From a checkpoint of a small transformer trained on Wikipedia.
Architecture: LayerNorm before each block, learned positions, biases, tied embeddings.
Training: a variant of SOAP for these matrices, 133M tokens, 4068 steps.
Each number is 500 + 25 x the weight over its row's rms, rounded and kept within 0 to 999. Layers, rows and columns count from 0. Numbers have three digits each. The size before them is the row's rms in percent of the matrix's.

# layer 4 MLP up, 576x192, rms 0.183, rows 377-449, columns 96-191
102:476472527464504483534525492500549469513520485463519495463504495492514513526512463472550507501521604505519457487506470499510517531542487498505489487539537495475509465493521503484505496500502483486518438472505505493507518487480492491515516524459492539504464488470502491526536461516508529484
106:519504508535480519514496464531507479537524534511500492506474470506464478489485461493482515547522517557474491542496489508503493491469508483525499462510468510520513496512519486518528504481460498487481501465508515530489483502463499465492540501503496472500495474519497425464500529513515493467
105:496456489480478494530521512504488505524487508505519512482475519479521520482490537496527457471532490543465504525528484518519500495465458450481548488534542495557523482496540461461517511506544485531526502466481484506538505477481468489508555493506502508478477539515494525498490516539504493496
097:500486510495424491489554524486558502511535496476469477491508499515506512508562476486497485513490458529506486542543468529491481471511482483519500544543536505504541540485521459505460491490492533530496463470501486504539476468495440496528483538510500494468493509549502509533539495514469504484
092:481510540491522462534500516509523498497483478465477475490475494501531490533512538515528477489518499495524530501529478520538473518487493473502483506509502445505496478507461488508538507466493508547486451495466501478489522480491477557535460514467506478462537477539474493512451509505487457466
098:474566503495490503519439499493502471486469501528505479543483521475479508488509510482490493506460478485527451511459491498545493514524477493508488504493514495530537514511518456538515534510473477502524520508477518438469515551521526515501478511503508491510516484456494543485468505495473498510
095:532493508502503463472491485511499524493507464497493549467491488494507490492510470506480494440494510523482474451502501468524515480480530526538500513491489494500473501524507454497498469479501512544472539559509505517437489538498525523520528486456495494477516467490472498516516459495497464477
094:495454484495505471464461462535483509481488504478516478476457505517504469529546522465550514547496498511497515470458473477508491524514496544506492529519476527518524505495476501518495539535486534508512488494495515487459523494510500478514508483534459541508455517517499484531435504491468499474
102:531508504530487535501506495512578482517476510494474484495511530485486523530501520510502472502527497439482452513485525493512465503494554525477535520503548526532473528510526467497526448489506480475501530549503464494485494457508547472453521511464480524502519525484482491472489482537468484481
098:478498464491528522499525497551481445502523524498465522522477492476510500478490467515526464510537496509485515486495527537549475508450447493477552480503477507530498502546488476492446485479469489510477503525518502512493505463514544507523515497510499471514525502500498520451505499530497487435
098:533496536488522521509495513522460495528476510512485545445514494506478522479487534541463479515497519489525515478514490467523566515490464481469470527463505476529519462534528542538495548546490495527466510499429523500522532469494495522519464492494472496438491523500476458518509484512512519469
097:517459493464567507472499470520444499546502516556493487495490528509490524481470454494483462505497540492508486505494510445464530533493477493480468537491521542521516534479504491484509470479465505495514514482497482511487478461467507486499526466516461493452517498443510520547496533523495499505
093:489490522508478508537497503519515447511481490490486528489481502485517499463498497464472516515499497507537486520486494462521482478503486510534505500478518518473532453463509518501485500516484497496495483531524460521513507511473479512531471507448506593515493493435478477484434473471509511536
089:514471492532528458486506480500482495466535486463487525498502482501512490519459478468522501476475461490482512479485476495527488526500526495549508546444500485532470488480476477475550476496481522512484504498529502552453516520538534526537516495482521521511519482514512498541493501508457487518
096:501523514473470512492473428514504497527475498515477502490518520480530498504537485529478468503525461515494527509471448520490475485518486478485492453537488523492525537515486496509535527463471521472514466494451533555524474499534504482513483462522461530453504491473515492503499500520489463506
107:472528504482519530534502508481546477531541508499510519466485475482495496494483471500485467496520502518500511435462507453485521483517478527505520502556529469506490521477489487502490557505472432511489500516494491453507503518495478529485553484508522496507496477460479514493505514547533531493
106:503507520521488462501476501492522509501474470526497545498490496466449526486482529525515548527479539455526440478489511530485488468500515493546452500491509496513524488511544531502506462507494496471475470507493476484530537481485533492517488513515511511490481484520501509481502513527457459439
102:492493470488527495488501478502512481523498539506534460512530512490498529522531533520521483502490510529502509471525498504506505502542464503543515529526540513472476518537410506510492528498501487473501510515502525435509481495524536517517501529512467478486495467473485500518501481472450465477
103:525459521536502496504482481512548512540505518540534484493525477490506464524531514467469526499451462530509502486477521490497521471509463493429493519526501498512496534450514500525499535551548517480550476523495499494474518527520490499498510467528467457501490489533520468532461539508502478503
104:491512488481547552518502528499528490514485475508514504510476505506494524513514512485522549494487469481522480519501457458505505519469498471490506477517492521543507520543530494514486539474494479475484463477538507504493487493465503515478494504489505489532492523514500481540470485465517474460
095:454519504463503502486525517499536482493501504531502480457468546481538518478525527480514461509476530502436519488483477481525507511455481477515552537474494481490452485479519475489491478459489530462539463482544454486530504534504512514485501472502499530510517460470489515502496501526536470487
099:500493504483511509500521550478479554543485511509513485464529502497473503475496527480487479494458502534504485501493513533524517507485560493542454506451504520461527477501508511525494476488512514519540473517521469486511487468534471540496522469517499487511509459501507491510470492511480535468
095:527503499502447501520520532460474527511493509505496543527521468484495450481489501480483461504512524487508491530490545479507489518512526508472515486500481495517492505558473488522527495542529475494513524545478530492451521494478536499513504447479498521473544521494501491500500506515467459464
095:520486500479531512512493470478518488508508497534467526502543527476502536492509500543491522486462544503526501513507504512489464499479451529509511488475490498489513513524488441456514492476471522491510511492470498527493529513488483527515510516550472541474569473480495532495529528521462502535
107:531489514483499480464530505501481491507513522479486437522490437486447476483477480522476510468520526483530498469476422474486467487482518509510497472523461462523510551470520457510487492526540519503544496508472503463438489517522519515487480493560522508492505491493513442506527533486500543514
106:519411471491508508459463518498470515508499449525457505481505483465543474517500489495518491540539504495491513475485477502515531471494501481486490474516529525487456473552508472480502504523528467559494490507477468514471505455488468475469514512507488464545476492522508527546480501467469503494
097:484510542482489496483490451515498508550527519545500491529501512505511530517532517494520496521525496525490479547487510488495508500535475500518471507506506501506518489496506449495482505517530499505550467492489513515536540471418487514533445506486526501455483511532510477518507501474508466503
094:498518557499524479488480502521493494531529488521480467543485500508555453478520525466483484513488533504480509512525514502503524474467509469531484534500500488542523476538481427532462510476534484514469487477490520513503542475471510497468494545518526535504553517501483461477494525442515508457
093:520515460491498522482498475469553497481495457531507537505467498480535433446512512440522490461530516495536490523493516499488457486473540505482492489523504519487520496509525474498527518553517492499513507479536506450470493512465460497505505545499483509514554488529506471534497539502469496489
105:481457470477502527514522539502460519491522503479518466507529445462485508524477498502471509478514491525524487504522529516501496489516519509486538479545507504504503464513550531508527471502507503534449525469490493482505456488474514538466461501534526512525522469493428497472497549479482499512
099:489480474496482484499410518476480472484525492490469509483475472540516523493464489491505482515528491508471469459448460511483491492469495504493521504466531481524469497491525459519508523535494473487517468519491462536476505501524469524495539523509491560502434478499535482497463474487549510486
103:463500526484488534534484494500516493506516535503491511496493514465493524516477492420510500531484509501512483508544490488502518485435514504465506435552499510489502507451464463542484492507503475487476518509492493522490505489515520462474456517501472505484540506516489488469534555486453461468
102:535487476464492470488490471510468498532468467457498520512529489539511536460499480520491514469506511523529510521497541496476543479525504461546424470477487497512504519492528521529532524441453509502552518506518480472508440489495514519491504540495515518509522519515488515483460487482494512512
107:500498512531459493465480476533476467515502496488484507468487523459512498486482499486476536504520522509540450504528493516506558495495543479525493522534510504497493495524467488479494517502510470514422497502485492512505523519511493508510527508515498485506512506465504458519467493497485525461
106:443513519465504504499496509465485480489499513499478451491511504482523489509464516500484489493503513486504527501505481481513474532498560550495486508528514495468476495516558506516518548507527515503468484508525497489498483466484535529508499483493492533501482476514510505508469452479512488514
103:469533528496496477505484497569446467522472490501549476434515475516503441532506483500486511488421523499492473554458470514548528506497508502489501498500494482521509479480513544509488478492512510513489465511479501485515472495477497533525514521498529515506535506502511515507495478510439474529
114:519536516528491523480527514498481471506507521465496529509500498512481508513500466545500545530518485458503484460520495499495524500516443475486440476524498475494527526476479490502484504496530492502494453481486450497530526492489493459472524502503519512487484533543447481484529506551491475493
086:481537496496475474496511514502539490478448489490498476534546512509517496491502535467507484508532514483489469518523481571532473509525461519535529504448504554567463509502488480499496537441522482506509502530449526528481494455488479508502473485499508503533497529503499491444506474470525544510
100:492472444530491477474549454501544528506543503491511485518508481471490467479512492483552520548508491489523457503521476550512511472550485483546499518505486529512489456499518546496516467495465534474519509489539505548508495487470480515515449509518491501492469523523504507512494500515504525494
098:502542482480518512501522531434518503567520441506499514529547510508505509554514496500489508526472514502488507517470470509479483496489445513469553537533505494502497491439470482491472513526471478502478486472550472553539485516514483520503500471500476509512512489456502499533512488470488457543
107:496476485528497502478512475500526477493532518509485467500522549471521506515468537474490521501477516506514463516481495521515491495486528484489505538523478519498516537501462523489518507508513520488522510525520488495507496490486474478472420521486479527489474472491450475522508519534514489524
098:549512506503466492506493518507487475531468460464502481504469480490485518531466514463480512547483546499489478525486484460548442461503443487494513503500490451507484508479466508542445491496537508495500484502501562545483507512472491495494464456506483517470478515460516525524521515450495509495
090:507495504475478482454512507487490501487528484534527501474443497479503477456493535498519508442469474516545514473460456532480514468524528488514497480511505553474537504468526491473503501547500529527488518486478525445490544519473486485519486464554483498508505506451528510496486529526498526493
097:520531448456504459540507456519457562521501487577503509527520449504526547496459492544528492462466508498489529481511470475508501521509509503539486489513513523537479493505506489507463474504484521483516473462519483483506532470516457491459488519571486501528500482470512512454467516502528501508
104:468489477467495486503493545453539472525500461556483485477503523503498568475519492509507521498531514492526498528486528489487482490488492473505516483531560463533533495490559508504506493514519468437497517495502493482476481508508516473529467500518520501493525457508515472531530489513438488512
096:523491505524490496551500481487506527511506525472500549524453506463458491485467488466548513547506446505492478568497497486508529500484483488474522517486493524498557520487524534471512525509498490484526480482527509480494496480532516482502493458496517528493498520478476477503463529473496462475
109:483490513446528541539523474507541529510510480463516484480485471462536503480495476514542522473466548507473492468516488490510514471557532473483481544497496509506504496481488503513469521513543523501506461516552505501516477503479484569543497484491505513474520454491538463447564499462507490534
102:483492521497521485551434519530504456505525536524486431473504508503523487503481509477524532489490492522480524510527510507525467519451496527506521458474494555549507503480444504493487492528453523497496521503526494482492499481469506467486506513440518562524542500521486521474518500485502478489
098:513484531475504496487497499521506495516501462490511487508459485463523551469461490524542515514507495487520499488500502460485500503507521463450503526520473492513512494499472503546494444517488527479510497500519526515505509487483499482502476517485523543528541514515471548487469518466486492570
104:519507478528509551544540476495543482497476510502535503472510481511505508496537441505504493491456526501532443522452518504525475491554512502526495449482544498537498458535482460500490499547528505507529473476478485526527526545481537499513495520490499476511501475486523503464503503478479500499
102:530488456531528505518495502490517502487537532502542531539491537504504490521451483491514448523525498492474481516487466548456485504516501502477510497524515519475498505482517527525513497501540488472463489551472499510526542513506476481515475470552459473514482503480474475466484517542502512458
095:519486463491501488509479509477523484479488501506497483481539515523545509482500504490525548482472505483521503520462484520491506536471510458477480527485471513513488479505518507539492515469543458531547519459501532536489560488473476563465522482511486474526493491485509468479506534544519482513
094:514469533494434495499532500507525474499503522511504524511500550478505541521496483481502549497512506500491523484510492511474501510507465460479515532555478481526470482546488472520525529477536449497526483491514509488513503489453508512497491502529475534456509468494530515495458486469506516507
105:515497509494488536527514560473493491550483517509522469556507471459515541462505526508481489513496492494457527527452486507539498524529509458544495488491506472504469542489506538455492481545487496518503501500496501519525484528455482482482490505516509516515510475537494461501469463501495520493
102:513515522496512508493484485496515482502477509530489501502517482523507546501516508491506442494481498512512526500551470491525555478477531488511459478471489514514438523437466485483514447480538467494501520483544451482511513530492518491528520533537473502550490445483482484501462458493452497450
111:535509497497514537505528455522495484497493517491497500470540500519521502477476467512493492472535488518477468482535451463538476492497506530477501484504498474489506469539488513522495471464489521503521489528499481528515476464458547501451490469533502512511518452513506489502548521500468487504
090:497468489528514468506483522508492476484487531514519527487488521495479501489466474523529563497477471473500476482503504541479534523499471494466476493533512505508475496554462485498528515481510503487441513531538500509478516524501527511457515528489495548506538526504499482473499467503507483464
105:477509553449465524513494519508507519480484515511510490503517494520483536524509547527520475556433547499453524544500462528524521468503515484499491482491485480491513477531468473507535507523535487500484496511530505521469473519502518508513512492544496496505537475512491503481467463493488475462
095:492494507544472503489512507504457492474508486546471557506508547475475531482484509518507472503517467499567479515511487496512514492498502540512506491448515505509548449545489515521515527496501525476491508479520517480515528480499511509463451531510493503502497487485443495468500468549471510498
099:533468524479496497470457552520504506500475484492440524450507487493511478457460481537510447532530517479497472471498501540502471512482506522511456540478535479504442506529502500492481479512553505448501481511546502487521482485490488477469516515541498478482485497536514519502524483477489510498
101:503521526492519503482527489506500523495504498475502476482537501521518516484495479482526482528525507488440481515475511538505433493484496506525517535460466490440537524467490561559459477446498494487512492493468524522488522482474529524458460440507503503526492496511483524514498503509439480460
106:507447478546496502510507506539473512512484516490480451491506459459517512536515498524494508548527422531475492510529515495479489535504549480485502504527522504496513509469506478506513488528494498475510448492457499497489493468557496516472437502507516517500488504508507483447501456486455517486
097:498500473488493496484501522505445519481511490495557530493467489516517502496485537462496537498446506464514505492535469496504472500487490497457518468466553502475526526494555521523477486491530523427480512473514483499531468490487539491473532473493482492519530525542490461535495476541462456480
095:548494546484560521468482508543471502502502494506495455517506477520471516529480488483461499527534502486487446476498499487482498489550499492519529467518538493515503506493544560478507486533506467471491471522483518516511529480471509510506492492514550487477506516474495524524516491502495442478
105:468520461457496491533467525509448517446476500534457483437552506494475464518516455521515515526509452499478457523472518497507495517495540522497501494539461463504503459494522505500518485515533465485538488524491499501488537506470527533469529485516470525529527505500510470499515483494507497503
099:441488493469543519521508479518474496483489466488530521518521486478524522461422493491510485530488521502536466497509492505528446516485537541527451485523509459512495522466517498453471478485485504500499497532489438498508515514536509473525483493523502504506523504453510514500492530504482512471
109:480466524487528473508492511512482461500533458504486528482517494508495487502506495515465460559487514499513496486501483469517516504493521474483513469500499526503478525505479500477557532454472500481496503499481466471508550476468500512499504474486522482453510548516525489503471526484481481471
103:515479480503513463470500471550493518505503470483501542515474497470482502529471477498509532485458510483467488528532468502479514487542498521460495444484507482491519505483503496502461489509501491482417501556507524492489492474502526484512523532512500526519494532485509505485512553519521516484
096:476513481451557527513531499532543522537510497479521512549508494487535490471492445527509535504498517508492495521537524509482532484504469504555498472460486439521526495534510492526491499496517521515455487468515512494477539507475497529547527467501525488444533509496483495458432508509491483499
101:482544513458491503527485488465538438486512495509482511456464491464534488475498524527494514523493504489495468475558483511521488493482517446511455446521508454472496483498474489491490529515474493495480511489509496457507560500472461461524527512517528470510536470471542503497471517539515552480
091:523465460556506515513500524559506503507509490484474512513526523467527505451455529458528509517549457524509500495464497482514484508487519450500486555450554466513472532532485508516553447513513509511513492490531522513481490513482528473485499488489487512446535478474506488512539500487488537524
097:506475509485454504495500498542466504510535518469466493522493512509520504472520523545551519512467504504478523537502474477533509491481524501465493484454527525528514468486485427486497478535516496474448498534546513488472517496546524516467480459497493481481521552467513500552501504531494518535
103:516469483498463543449474454530484496479480499518523540472536518479479533482473526471512468500503509535506512541529466501472504505515492481537553485491462449469492488504517502467496542498475489537510518453498507513516517518488519471516483472508494539456487460477489486537484463505499476532
# layer 4 MLP down (transposed), 576x192, rms 0.187, rows 377-448, columns 96-191
102:507498484466526500479498540503504509481490476540446497496502487499477464495485472474520510485483507476507498578458520519496505503494515485529538515462525496473493470539495482510482520501456526494502546522449472527518527517518521534523455517510497493518482449472471506478506546499467554541
100:476499539505501500484486521540497521466495507500454518512455473464513497495491509496518565505558526508506537498503533465510497512540507491516492522475509485511503485527492444490492468528486496519482547496474538496564483514518486466486500566488522516483495485549533492494519502524500530465
103:469476508478520492516510488485493508490525456480504486433477485520515550487498470501518499513490490529503465462499493512520492530536487487519555517485446474505516472517464486520500508509488469503498571528489461539480465531489497510522537491510514498469507465530516519501547489479456500547
096:513474513523532504463473496462484478461484522498539528445524465506501501531461505489518500498527529471488493428497496570450477513539492500526495488534499494446478492480506481500529452485493509508505515492448509493543489503502487455548497500519510509535520495485533564510494451478518456495
097:507470468502515499519466507499525493530486512495531485538468511515531478513541450511495547463521500483488564504483517529494514492480507470550509486458495476532486480484505494540524525528486487507498475523520482523525513506494468491474516444492511484502555471503491520459515491476511504517
103:461543527503487480489512496501502471492541510477483497518499492477492522554480508517502457501524486490540516496530526533561531506474537474465531532519548481519490509521511519504465526463543470500458510458518503507486485482526473494503514515481458512528506475488526548496463500481512534523
103:503447459501515477543476458503505542522514487495528514493493526460535473485504510505485526493534519475492494437486521485507530506523484522509496548480480515486512488492498493523508476516531476503480553564518479475535496525541497519506492512456477481520495504498538487557484527499455519501
097:503537484537479510542524494465528497510495468519482520551519552487482528480481504494467500509473451485534484500499523538503492484532540458459517530450513462499497507527510530485548510472461542507478541540466527549510512536499492500510472509478469523485494500500497506484491517513525496482
096:487522483459485469535487525481487438509543502500497481493465485482478460465500531522483542487493480506511490512486488480530519495533479495501511555520487548458496553472531497493501483484526479508474477528503455507449506500513506516575510528539542490510477509465500497488491467506490538540
100:496465498473507521508510493471493481514498511517478444545502466492474526469481469513501533471492496553500469491457467565501499510508465535475494478482501497584502515511488496497522487487475464524503542459480452465537520487519510505491502482480473533537529495498536511489475473489474476530
094:516490544464471540531473484481472503542545465534483452526469473484527534537524511532495512514487503459469490511479539509463541501485459527471549520517503537479501501488486510519535531513486517513463512536488556459519506500517480493502510526449494515498538518510476483512500502521521547523
102:484512426504506536493504524527500493493518489517448509496525469542478505471463491468522484521506478505482535505479493544459521552511500507508504517495467463481504529468540496495519511470491471506513462489505483505513504499481533524467496445470478495485497485480516522506499500470503556522
094:499495526457526474431473476460448526500508457499481497480505500541520499526490520500513486517497489474497473491554469542463509521494533520481458488501517578538449517549482449528471467496491503516491467487509438517504497518523488499486538450495453489514511483527525525519525514544488461486
096:542445508477469505508512513530476516466461480519509494496480495492529505528510474509504535511473489509512475465512515488455519487439494464496499505502539494431482525516507503523485535479502503469492462545522477516546502514551438504443487491471520495496541537518501495475542519488526487485
089:485504486509543428540502521489504505501490494486511517465484499499489459480471495478495515518483500481531511532516537487488503527463493528512500495495468476545500484527523475515477455491497488533469531524574496491457541516506485486539492498490492448517498497529504472534489525505534527491
106:477530484521530481521507502551532511469517496519501524530510516500458497454525502479440510464496492530482485512495511463467522506475532477541470486549533463498458493478522497442478521517481487494491504478491520508504498521466476531489495513513484500484502546497527485473464518555525506491
089:468476539498505518492475513495420490503508502523495506480486535485462499517481457484493485511484494556500514449512463479516509494473460491503522529515477499507524490456493493496515511477449507483509514546499478471485521476539471514474505507484483520533445514527516551500496510546528524537
107:480520553526537491469499508457474529488494514512519515549490484472518527438559480465482514479512462478513480474472496476512531486505516483493513542514510462470517511534461541501540501476507437495527456491502531481479513510519509518525504514521497476478524477511507510525460534526511529551
103:492446471467523488516505454507434505532472537502536435495490529535518511516513507495530498502486502499501496496518530525508512545535518541520490485507505547501484495533474495548482501521526503538534497490496530490483546466551482496488493468510438506516493483497522497488485516488536484462
105:471488493510545506535490569483486576529513465518506474501532425523482498529480509502499549504487478499499538477486540481490467546526506521500521494541471537496524503523511476506468492478462503470486502467492490426489511478497486537487494523483533504508504489507489508505455523476479527474
094:464495516506504525489467466471505507517469523488521475489523511523521465492476497498502540511486485464512490492496471506465514492505449531510530489470486491507507463512527512474492434475481510468506500506505519458502540554541493460514492483492489511492473467539517512483518484517517507503
103:493531434477539542489512485528537466510484522491475501506492465565521460512496515513497508524496507451518539503526529458539502514567524492544475548496483497476531458452460500482541516499506486526487496502478471498466463474479547498506479484500478472522506491550479524484498485512483534483
098:427485496508512444472527506513522519491509470530507542456470519525527515481478532500480504475520542511475471509498496521538480515484487494454532522492514501474500562501449494500469533484505528531444492543481520497541521491474475448479491479537480541472497488512502560447502518504503501498
102:473536495510517506488519511517560532466557512510453515537510523493498510518500476504478478479524488479516517474555527487518474505526478522530503545495486479460494547547484497522534490497502497494480510480509492505519482488473460556483513472498473475501492494496464472486527504510476540482
105:479477471500496497548470513548530492505498528498495473446490478436528531513510503530495497503475467469518543515518458507476504475545505504497494532512538486497546551520515508519499472522520554495506498484485458476492468498490448475472508489490490522540491498493509522512527499472535455557
104:509505542502453514521530511476510490466487495484471509458548505527519547544503529496506515481498474528496512498519492479497508498507563477459534562520446498472520486456519463492528488512490507497467497507501481493530489518476523525523509499535526508536487496495494472487502485524519477523
088:536505429497489499454514497456514499524543533464474529448499409516468503538497459536461490465501487502464499513504525471497495476500516481505504511449466463489510521519532508515494520504535452492496526492505483513501483541484443528526490512500483461523523480498492510494480492510471483529
093:488504490504528518497520506463503512511510481513515534484500488495505543532518518504466523493490486538443558457498500509587518477507493456531457529480486499510486436508483531503471494531490511502460496539553563511458492519493508530482497520519472559484487468496506490503555472519472510488
100:524507485503523524528504503496522506495527471507506506488504514503483522540444438516516484497499504474515514578488482505485515484485465499488582510487498496488489500488527517501534487476484505508514505483501437516531455496464476492473504496520489480551529528500458502481516494477481507545
103:539511499481488487498530510521484502484498459491526470519493519518483493528488519495492523465505541478509494482507504514508492501550484544528516488510563504489483456527525524504489515495501502462520440491462465444457494538495516533468486481525468498488495489468473489503520506523561557468
091:521485504526478503455474477523530463460475495510502490477474469486468557508508484492471529508502467489503542475503499529515498489495488555497482512504473496520505497525494504509469505459506521500479520454521476525503492483482535502506473477501466503485462526536492492530531489533482531487
110:435506477533498498494538478484476509512475497502469504516506530491491507510495473492449495515494518505496470454445482459486465528503523476453553543468481507471478467503452461530526476474502486524531519492512479504477517561494493544500508483479489493510499505487511456480506478497486537519
104:481498487498487523493538541551452472484443525537489519522501512485496488511516529492528491443517543515496483491517488511511491484485535470484504490519491493493501525492480537549497500485520507535541512512484471486455489509485473490422531494529490479524481480528478461484503551494483500532
103:505498536492459492517504485522527489501499560495462484503453568449516489482505501515492497462516511530519501531502541496510523467457518479500536468497501489501500498501463505521473485492498481451518525476531480490524517510487498487488527497510502487484489517515480551505501503491484523495
109:514511488499495492477466524533489455479494507486489506546499496491480521527488553483518510521455510504506503483465478499464506472519497486528486529506531492510482500462509455466524469518545451534491535502498509479487488509492509525491460548457477540501505521510462489500519506458496519541
104:522478476474493479441484460491469504536521457487525531464482495516522486441511501548490490492519464542483470492502455499518549532503495545492507453486464477502510459462481513518487476514504508507482484495531441524526493538463492506507483445461461492449487525483478519505497535484487544481
104:484524503486501500465491476473503526501522513544472534528491492550498495511506513490461453497565500478454475497517522517504501559506496494539501537518480524527524438539547504517496501520501465504520511490513506519485510479517490514526454507547494523512515492498477485502469467491486446503
089:518472487491506545530518478496493518534532447454517522493507526473468493489500506531510533537498510524487561491449528449498509462526497483538495493472476568506560541488509482484536483527519510463453464451503488500476476509477490517499456527484508493496534492488463494512502475513490501468
100:510524532466530470525495469481496512508459496490485540495518494506502476556452471477503515511532502476508530558537484479443546475498477521496476519521524514520478534529522497499502547480551495514497489510504456497537505521478494514511560492510509529552495524481500498512458495511542519524
101:461538491457449517501475530494535516529528487444480512506497543488528498479525533506504493513498477531490493478502534512522504475474465474479523537490503492530489462490537485497500470488532508532508484496451468486497536478452499443502538488480508510548524471514473496488483463456558460506
112:472451459470474520473500515500520488482487528495475503501502488478514516476482503543520489497515521510523468500538502533473472526490554502501454545517494471480534508503507496486529492534512538508499516489461524495502515509469537535511474457506470502484498457491504502525476525477518474550
093:471487493509520506501497479507502519520468555470514489462487493502516533460529487514463498466494473556462510454538501490487478511503515482509457460474507497489500462457490452468491479502507488513494504524456550483509513527488518514467511548495474532477506485505460482419508512505508506500
098:493499504499550559511499511504518507506489492468513485469548515482463549549478470511526504493505500502522479486548539526487502453528551506497513509507515462486547471511466465516491502532525536496510520534493493487559494517528500529497509495540477505479497547494492444463531497521523488495
094:528536471546495479517520529511485468511511467529495476476533528522479491510505503499536499532448487470486521518484545517490512551485476517494497529503499496503498517455477464504499484520529525488518516498501509531506533494475547511513481490494517544511528518539458498527552494531471430527
088:472500504495463480518484478441483519500496521488496506487481473496520492476541462527464533482475474468479546531497529517562519505532473503488488536500477500514461472507517533480502484551509492498498479521495531444517513508477519496533525530476515509474487501459515493497517454493490486522
096:526509512536479512468462521485495471464497499530529432528431456535534498487531445488487530458492519531504514499496484473522537494520492485459506482501524491481521517463503535496505517507469516507499458512501535505536473474466496502535517490467495513445480501465499476495525512535472481506
108:507525510471470522524498504513553537507520515453504496513452520452476492491461511555518493503554450502504469527479524491532532501503526529545465518511509495518557501486506516522471515483507546498537490490514502550509502497487506529528488493500514509509475495524516472496523491508472576462
094:477518491510490508457528489504501485547522498542511534512503463492484500490510500468543521508497495493464507475501510509539518481452552503514456486540520506525513486473475471520522483518500511504471513449455497469522504476486465493513477536442483485487467503480483422510479514532483486492
100:510485555476484508470527469527537473484486472470506472497507461492453502521467472509500534453516512523545524478503484486502477480534497533442521484545486478509534508500439502532517521486494502487534502454497503505489436469455516491523511490514511495547449502471495527470484498465505491486
105:526493525531514458442522498515507422559486495496491510471497489462480491542505464464538487530501487451493460485487477485534504487492514516454472517511478496475485510508490529500471539460544469504500521493487459476510502513465487471513475449477467493492487502502507519499526496464527520481
094:439514513497546487507494484484530469475457458491497529454498487509506512517483494502511505527510507517521534444493534508468477457529464504524478502535509476503502504470588471482515507518499509485493526478506478505509489480562538523501502491516523510501496504487500463488491524519516512533
095:523498521536483455502551503522487500519486532509485466465503507493482538469486510504544505496477479516487508481487497501478512490532554537513505519487465518512515504475449465493469448488518506482523473460467536459535476517456479493543469536493485523498516519499484511527521511465541481483
096:497494483488528536491554489525477458523509522482456482482558485470513445489469491530463527511510527499496517469504533465530486507525486490534465512486510485478505555510455521519467552543499504535463527478469449475495458474528499512498515506495536455500506497497475453521533511501516512496
097:518477510417526489505523490476496470490547524458454467528541477508526536473513520448524488491502514493504457490494493487494505449518485496492521518497515497502482543486505467470476498481511484509472505530494500511501496464474474528511472476474532516535572428495474522511473492455492497520
115:503524503521530522513506482463512469484467544478506483495495494502496475513522449507509470486534492512494456516555448482499500480503455555512500519522504490511491513470503520479515497455503468525462488545535464517512548520504540520530514499542493546553494469523508515506509521479520478477
111:537460507514506494480508471511516492545475546487512517508511482501521499475525500555491492482462470483527518449514502455536486493493512520508520493494481528520491509532514476517525457481481520483510483506516532494477480514483559535494508500514532501503474459468492489503511523520503478511
095:456514467502472518498500534484510457483541506493516491521491518486526527498520486496529499503498513479544557512475559473487498498457481496497493524506496479494504528492471503532503543485482482492491502521489466521503507478491501483521486522445571478458488528507521489473493470514486501507
108:482501485453514501499505496515495559490473525521488533517509470466500548502485497498506490457509506489511472489515499478474519452515540497544480480521519518519452527499532488503447531508487558491502473506515456516561518473493461491502504508544480462443498516498513502476473438501516462503
095:499538449491505534470507489517504505513467499499536493489535542540557500505475495561502533469517510489539521466495526510499530515490542466479488489533498494489514498468533512502465507483545499516536518495524490474494519525498535469512507507537519493495473533539511490504501497549510452498
101:463470472532477537505486501485499503514489523504526500522501527479530505441531482465554493499495496487469508543489540511540496499472506467486473483479515522444442513463490500522492460493489561502488485473526515508470502490496465531500515517501481478470526551487515429485492508508513485477
108:483508530489514486473511492520473465504554465509530507499513469502489516472517509478506505465499485541526511488511506488505491499487523521504543523531526493493498435500437484487481472539489491511534541488490494489465495519494505478507513479558462517476504505537515494526419531522509465530
094:485473517483513530544529520511474525474489453484464473493509516505492493469532491506490563540480541480517541527485486504456504493494502527509549501517508489513513473513495491468477501444531490512529525522522481501433536497540475470487551499494511486528508464533510470513542499474504515500
101:513499537523480498554516516511515523524501484493470470495486485452475476513490504528478526470543539471516459478525509461482533483509474463519496445525592537483502528505458530492494505508529510476460477501538444481468469494510483507536493532515516507521513537539473446489515518506481489546
093:514512429478542471498487509524510520534500485480507563524477559500526518511500547523509501534493502450493499509507500510495536490496498502509500514502516500543470481506449472486505456461515440548489490465502517441510458475497473541494506500482517513470514507498491486502528502531478485517
106:521536455463473498486485461501508507514513511508509522498499528497469506463507511494465497490549468490424528520491514446489500546492494465530465469543525487530476490461486488533478465536458465520478513482489547521494444509449465491524493478532540493547458507495519490496503538507483481478
103:491495471509494500535498454516508524515504495485471524468509502486449502513500513527470488533502510492512479438554475525473504484502510512504506489504514467478537485495501485509523523512471480537461461504478554510525451512480494540529477428541516523486522469491489512499515539507518464508
092:480493506502474473547497484469493505484516509490522483465475498517526496500520484492530488494510465493499503475508551500518514497515493498543545499510475482455533455433462500497531488498508533525491548504544486459500482490483536528516503436509511490504467525492482496495431492492510520476
097:498491527509525515523476508461498506503497510509472509474497496561476455516475539535486479473522501504527504501469518508538489472491507515475479536458491507501501540491514463494528478508487521540519501504538549513520488446479499468572526486497536509477494525524533494504500504497556464484
102:512538485492449466489506476485546503505464477511506490514504522521499520513515513484510510493530484484542486464527516533453494523477516513526521522487530495509513501505538464512476507500550504525491497492542507480538501515497512453497479528475518474504477468440491440513521487502489507535
099:538507474482468523466527494521506489497506475462500525543486469506486453443444495476543509536508540488512490526463467507439463485505535506493501522480511464491534498482495483471518482445478498508491548450502537495514510480509458472508543487492482534459527496494538448493478509454499464486
102:496540514477471498511488495513526544517519528521521523450496475506508479483505556476485470535477523486501467513543493501488522524527502515521445484495532498498526490460540482483481457465519509491475494502499528502508502458545523453493522514554465472501511513504519508514433497495532472474
097:482488518439503524475499495462519472495472525508485528469472499469495525494491510513541515520507546512488466433477452465482484493520544505535499528471523500477475549473452483463498538546530523508475468513502489492506505499489520465528501468515502483524502522498502452485516500515436483507